Weights of a small GPT-style language model, trained from scratch on English Wikipedia.
Size: 12 layers, width 96, 6 heads of 32, MLP 384 GELU, 2.58M parameters.
Architecture: LayerNorm before each block, learned positions, tied embeddings.
Each number is 200 + 40 x the weight over its row's rms, rounded and kept within 0 to 999. Layers, rows and columns count from 0. The size before them is the row's rms in percent of the matrix's.

# layer 8 MLP down (transposed), 384x96, rms 0.0951, rows 167-200, columns 48-95
096,239,216,227,229,258,193,212,251,191,228,120,210,152,132,201,157,234,189,167,246,101,203,257,248,201,190,198,150,201,157,175,274,273,231,169,265,189,172,126,278,209,217,142,187,219,214,224,156
100,178,129,250,193,163,210,198,207,137,267,146,217,123,251,128,231,215,160,180,211,207,271,261,168,205,197,203,194,180,199,216,201,181,191,203,268,219,153,174,249,193,215,206,198,216,217,332,188
096,218,258,283,218,191,216,165,205,139,171,155,159,197,242,177,197,179,257,192,236,181,164,175,280,197,229,242,250,106,191,212,235,220,205,238,208,185,194,136,282,216,201,251,150,192,208,260,135
113,217,143,200,192,178,161,169,252,223,152,190,141,201,187,186,198,250,138,156,246,156,210,221,202,208,267,220,260,209,179,160,180,212,162,166,252,211,234,244,211,217,181,199,208,208,257,165,183
101,223,133,221,265,205,225,196,201,256,130,173,243,213,169,170,154,221,235,268,194,203,256,270,125,185,178,182,225,142,145,199,189,122,210,121,153,170,191,233,222,179,147,179,199,269,228,142,198
096,210,180,163,197,179,168,203,243,231,152,216,137,213,204,146,191,231,247,152,127,206,272,216,170,214,140,152,162,239,147,223,274,184,208,310,181,275,136,181,204,225,228,179,187,216,209,253,199
097,171,259,196,153,198,114,207,215,187,274,181,225,196,142,203,185,249,198,201,205,219,215,222,153,205,233,168,130,171,195,211,198,228,236,154,240,178,219,207,150,265,224,218,247,82,180,170,208
098,175,223,205,138,161,211,153,217,249,141,192,214,131,216,146,285,160,179,181,229,225,261,133,204,210,180,210,215,179,214,196,141,189,174,174,203,282,212,234,274,205,259,227,134,227,198,191,266
100,168,233,188,209,142,241,258,186,212,220,175,171,189,183,243,233,263,114,170,276,239,216,229,219,126,250,154,252,180,154,227,249,191,177,130,159,178,208,199,75,198,186,189,208,186,204,160,199
098,218,276,238,184,284,203,194,255,226,258,209,156,149,192,158,222,210,157,251,201,262,249,249,240,231,224,204,123,144,235,173,198,200,218,149,235,256,195,249,254,167,240,233,157,186,276,206,286
091,198,174,226,165,200,276,218,244,173,244,230,258,200,158,153,181,233,214,273,184,178,288,212,213,218,163,178,217,111,215,205,223,193,168,235,180,257,160,161,231,212,207,235,182,181,200,203,195
100,195,216,249,178,182,208,260,192,152,191,147,149,210,198,178,246,206,172,210,232,271,266,186,255,203,203,270,165,133,207,158,227,241,211,153,206,119,190,209,264,215,204,149,178,152,210,237,170
103,221,182,177,255,223,195,167,200,218,231,106,150,202,233,241,161,190,214,215,167,119,166,276,169,143,137,208,115,184,194,265,215,179,168,219,248,239,130,227,245,175,159,241,197,194,236,178,158
090,193,214,158,185,230,235,174,302,179,207,249,172,198,214,151,211,237,254,179,274,197,184,179,221,206,175,250,233,220,135,136,227,160,224,127,176,114,169,284,259,212,218,273,210,96,187,173,105
091,165,176,149,258,211,161,252,229,204,234,188,166,252,216,235,231,169,227,221,236,320,239,200,191,177,184,167,234,167,145,160,258,160,278,187,261,120,181,249,157,217,227,213,262,194,135,227,184
091,170,274,223,189,197,187,274,163,233,239,197,166,151,195,138,151,143,294,196,136,223,197,162,198,213,128,100,156,187,202,169,185,172,227,261,241,230,247,187,195,154,203,154,160,202,198,188,157
096,195,246,199,178,210,217,171,133,136,263,167,243,175,294,207,169,191,201,111,176,171,184,197,127,268,196,192,270,231,194,258,171,201,232,176,127,138,224,204,180,204,153,215,198,248,201,158,249
106,170,202,293,186,230,175,162,148,147,199,235,159,184,171,259,130,175,159,200,249,186,245,198,186,233,269,200,237,165,173,206,200,225,214,263,246,221,229,208,246,139,141,193,254,202,148,216,180
108,229,176,154,232,190,248,221,214,159,159,155,186,214,191,198,286,156,139,227,200,237,218,149,235,195,249,299,249,237,139,245,171,164,212,257,136,218,247,200,251,224,172,218,198,217,155,172,139
116,183,158,195,177,165,200,188,186,248,196,121,175,121,174,156,200,178,176,201,211,143,308,293,196,154,239,168,242,206,266,132,190,153,183,170,216,217,215,241,259,148,175,229,191,176,197,194,243
104,161,181,203,118,148,289,172,205,227,220,276,208,237,229,201,245,183,197,187,180,157,242,113,182,164,166,241,149,254,126,249,253,270,160,149,146,232,295,182,173,217,202,256,255,181,155,221,223
101,235,145,221,110,175,234,179,262,244,167,256,134,195,183,236,227,217,197,220,236,215,174,224,241,251,218,139,177,264,155,201,171,177,220,219,231,194,137,219,163,239,245,124,205,213,151,181,270
093,188,154,192,199,223,233,259,153,229,180,142,230,217,196,127,217,234,207,192,192,183,211,182,237,146,178,204,157,258,182,150,284,187,225,223,239,218,118,222,184,239,218,259,139,139,214,239,198
098,186,168,143,209,235,181,255,162,260,179,174,246,108,193,199,184,148,128,232,195,180,255,204,194,258,214,234,192,223,175,165,145,243,273,132,231,200,133,182,245,219,153,231,145,179,196,182,164
106,247,173,216,153,264,166,195,191,246,214,146,232,217,151,182,162,170,201,205,181,149,199,294,207,251,229,174,208,237,220,227,145,290,184,200,233,222,213,216,254,191,256,244,201,220,215,170,266
086,165,233,222,156,169,193,224,211,174,211,219,219,177,191,218,104,215,223,225,256,220,177,229,175,268,171,220,222,212,198,265,167,194,188,209,195,226,143,203,125,215,264,229,145,171,141,187,264
093,229,213,231,208,171,233,139,158,199,126,203,228,203,167,247,218,227,179,219,182,277,235,292,219,168,231,218,238,197,232,141,187,226,216,203,270,206,185,224,205,193,191,200,182,264,227,217,287
091,234,279,215,260,244,239,128,124,221,195,239,159,164,249,97,211,221,158,156,243,210,286,208,161,227,207,224,189,179,159,246,201,187,213,279,206,160,201,181,203,162,234,194,226,161,255,171,220
094,269,245,235,211,170,213,159,249,227,181,242,258,214,155,221,209,162,242,265,176,229,243,210,176,249,239,184,219,224,225,166,205,168,165,126,163,166,199,202,220,231,176,94,224,192,246,170,155
091,187,153,169,200,219,194,204,201,154,208,203,140,204,231,165,147,238,269,146,139,149,247,158,171,156,204,312,173,242,195,189,267,204,263,217,193,164,185,276,294,182,161,173,214,184,209,209,192
096,143,193,144,190,200,243,217,229,149,221,189,241,209,200,198,221,214,251,145,205,207,165,269,192,215,206,229,160,221,214,239,122,194,181,173,141,168,145,240,198,245,169,270,213,166,110,256,212
104,219,182,219,181,203,106,203,235,199,195,203,222,209,97,167,92,141,241,246,173,196,141,222,201,154,184,199,159,201,192,196,151,178,166,234,165,208,210,185,167,152,232,225,250,222,158,235,168
103,235,226,158,203,150,183,217,235,192,259,202,148,249,123,299,225,182,247,243,181,167,150,194,185,151,183,193,213,150,255,226,144,214,258,195,177,240,202,208,150,220,210,160,209,219,170,256,210
109,219,208,247,198,227,234,147,199,229,201,205,190,173,129,178,240,204,184,231,203,225,230,211,243,225,147,214,285,198,186,142,135,101,187,159,146,242,171,272,232,174,176,182,195,147,178,255,230
# layer 8 MLP up, 384x96, rms 0.095, rows 168-201, columns 48-95
095,209,177,163,163,289,203,218,169,205,245,90,200,225,227,142,204,229,236,212,144,178,178,272,186,165,196,241,224,224,259,221,208,182,154,203,203,142,150,166,193,179,142,220,161,136,204,241,223
095,228,214,179,152,219,211,197,182,234,195,187,189,226,212,223,186,123,254,177,210,150,170,121,240,182,200,307,126,174,207,224,170,266,204,185,182,230,165,293,155,188,184,271,223,232,220,188,200
109,164,211,148,227,288,119,259,225,192,195,175,199,256,144,228,202,138,197,211,245,229,251,239,192,195,215,152,204,175,187,155,195,199,217,207,263,124,172,222,168,187,205,210,210,175,204,135,202
097,249,203,246,191,147,189,175,144,142,172,192,229,167,171,212,218,289,221,223,278,243,235,184,198,227,203,162,244,221,222,247,186,269,182,144,148,208,125,258,222,161,163,211,238,317,139,155,178
094,239,180,232,189,261,175,120,187,179,192,180,216,240,193,189,166,233,169,222,173,168,222,187,171,162,237,199,177,180,165,216,272,350,262,226,203,237,219,158,185,232,166,172,250,243,220,168,185
096,135,250,205,224,168,189,126,145,160,207,192,185,255,210,176,201,157,224,245,159,255,173,239,169,217,192,214,128,222,203,215,270,183,199,162,241,189,250,215,194,218,263,222,280,235,151,245,291
103,183,222,124,186,251,218,191,148,203,184,199,172,224,217,185,229,208,248,204,227,159,192,236,175,177,205,186,207,111,195,218,241,187,151,213,131,170,169,146,205,194,186,192,318,228,278,184,191
098,154,237,231,193,197,141,249,193,148,138,209,254,225,208,154,209,174,166,161,201,154,159,134,299,201,242,174,280,216,224,202,291,142,156,172,236,241,145,203,176,152,178,207,158,184,237,196,196
103,230,214,220,256,145,264,159,134,211,200,231,246,212,258,179,200,195,184,148,194,245,207,172,228,210,127,186,240,193,263,131,167,155,180,225,247,151,90,205,217,223,149,236,213,203,184,267,225
098,198,259,187,204,223,164,268,214,164,267,209,228,144,223,140,153,167,163,183,162,172,207,223,180,207,169,202,146,255,247,203,243,165,266,216,168,138,213,226,246,164,222,207,283,188,234,245,153
104,175,278,182,212,231,141,185,222,111,148,197,189,274,119,238,195,236,273,180,195,226,197,131,173,279,158,200,212,150,240,181,229,167,192,215,211,227,182,292,140,243,137,234,215,168,203,250,285
110,117,168,198,206,192,238,172,160,246,198,221,203,202,223,304,202,223,246,236,139,223,251,241,229,104,203,171,197,209,270,158,258,150,202,232,237,229,199,182,208,239,197,254,241,179,181,204,118
092,241,183,184,238,243,182,156,156,168,285,253,249,242,162,237,200,230,259,220,274,159,191,155,206,228,166,253,169,199,140,283,246,151,179,112,191,173,171,221,236,219,182,185,191,172,220,196,136
106,219,221,180,158,126,120,338,194,224,271,233,159,251,144,178,226,172,229,244,209,196,266,216,232,192,158,232,189,216,265,196,239,225,262,185,219,187,228,220,133,207,198,186,191,138,159,193,196
096,180,174,140,118,223,135,121,292,175,268,187,232,205,113,143,230,200,156,228,121,160,222,199,170,262,246,202,196,162,168,265,191,240,184,235,216,150,233,202,197,250,182,183,252,173,191,180,185
102,218,219,207,198,222,181,176,213,166,204,174,219,236,186,180,270,260,211,162,140,231,211,246,188,213,241,123,167,186,206,173,207,204,268,131,230,176,269,202,185,211,144,128,145,138,235,253,213
105,221,227,167,234,96,150,280,164,173,159,153,158,210,187,196,197,228,210,214,297,123,169,210,227,247,205,149,164,209,166,246,276,243,216,212,176,196,237,134,204,201,240,174,152,198,219,216,238
109,207,159,218,229,290,180,189,153,229,165,164,188,161,232,300,103,213,172,226,262,250,260,178,218,183,199,143,158,175,199,232,172,195,174,132,259,195,160,231,137,212,169,199,234,201,240,201,222
114,204,245,167,224,238,177,157,205,280,166,103,132,288,238,218,178,214,246,175,222,214,158,233,263,261,232,203,211,198,232,253,165,189,180,122,237,166,110,148,194,166,262,206,222,241,134,161,251
101,192,271,199,195,198,205,211,225,238,162,163,178,164,170,262,215,194,114,185,298,187,208,196,194,140,157,225,256,195,297,233,195,183,227,151,208,234,167,232,225,226,174,251,242,201,220,185,203
103,107,167,269,196,241,161,237,202,219,186,186,184,276,173,178,167,230,222,194,227,170,177,217,273,262,171,237,201,151,243,246,209,176,194,212,226,214,217,305,193,189,142,195,167,211,273,222,171
094,244,280,102,236,133,171,179,223,145,210,172,248,189,143,220,209,173,159,176,209,184,166,254,164,239,211,153,143,195,232,260,176,179,144,212,185,161,156,165,238,226,158,197,263,162,229,194,186
097,167,223,259,178,229,111,146,258,202,206,234,195,299,170,136,157,194,222,178,178,219,162,260,127,162,156,188,126,237,166,210,215,207,263,204,220,225,167,123,143,207,195,154,207,258,196,184,196
103,192,213,238,277,179,223,178,142,156,243,178,95,256,192,187,217,218,178,168,262,165,198,206,207,156,218,186,136,153,251,268,178,182,165,230,258,154,198,152,201,229,253,224,152,178,172,197,163
087,261,227,189,235,194,248,217,196,178,221,182,247,183,271,189,237,121,181,162,207,165,212,194,247,138,136,147,162,249,233,94,192,262,114,195,209,189,211,208,241,234,168,185,264,196,244,196,153
106,210,238,197,214,212,202,173,198,274,185,166,164,224,184,219,141,167,176,272,254,237,252,222,180,260,227,151,213,260,245,187,224,289,184,205,229,179,167,148,219,191,161,196,182,200,159,196,192
090,151,240,142,195,139,203,195,225,178,180,112,258,186,198,266,237,214,185,250,195,200,191,171,270,282,261,219,134,191,238,210,202,225,201,135,179,201,216,229,196,246,232,298,203,270,204,184,270
100,211,269,159,175,159,236,209,202,184,251,155,235,216,251,198,199,146,207,197,110,146,176,230,233,236,181,196,223,247,186,196,201,158,227,239,255,198,194,152,209,191,186,241,281,143,241,195,161
085,168,237,247,213,150,173,188,191,180,227,222,189,193,209,235,202,184,207,200,225,146,135,189,149,189,145,132,178,237,148,216,205,192,193,245,216,122,228,266,133,166,189,202,138,207,256,204,216
100,260,253,252,221,236,204,193,215,208,142,192,172,261,172,216,189,228,155,261,273,171,193,233,229,190,159,233,196,180,168,156,220,250,166,210,107,206,142,277,188,248,193,160,236,183,163,197,183
111,272,184,208,222,246,168,195,182,174,206,179,186,230,156,190,173,217,219,175,182,200,207,173,255,262,129,185,281,256,159,172,264,197,270,261,172,288,215,167,163,175,159,124,187,201,242,189,225
102,140,206,192,117,212,137,190,231,243,213,105,229,145,193,146,224,207,160,181,162,258,206,177,248,198,207,226,199,245,202,203,195,202,150,179,225,174,194,223,274,198,239,152,260,150,252,201,229
102,216,229,235,198,249,211,162,122,174,136,262,195,213,221,171,124,177,202,220,224,246,177,211,191,241,156,253,234,212,242,151,219,224,283,244,213,158,161,158,138,200,195,230,284,244,235,203,252
097,179,229,208,233,183,198,177,242,217,150,195,163,131,262,134,155,249,193,177,176,261,151,203,161,216,199,119,215,200,231,168,118,152,291,203,172,222,204,171,266,239,209,181,186,197,276,209,217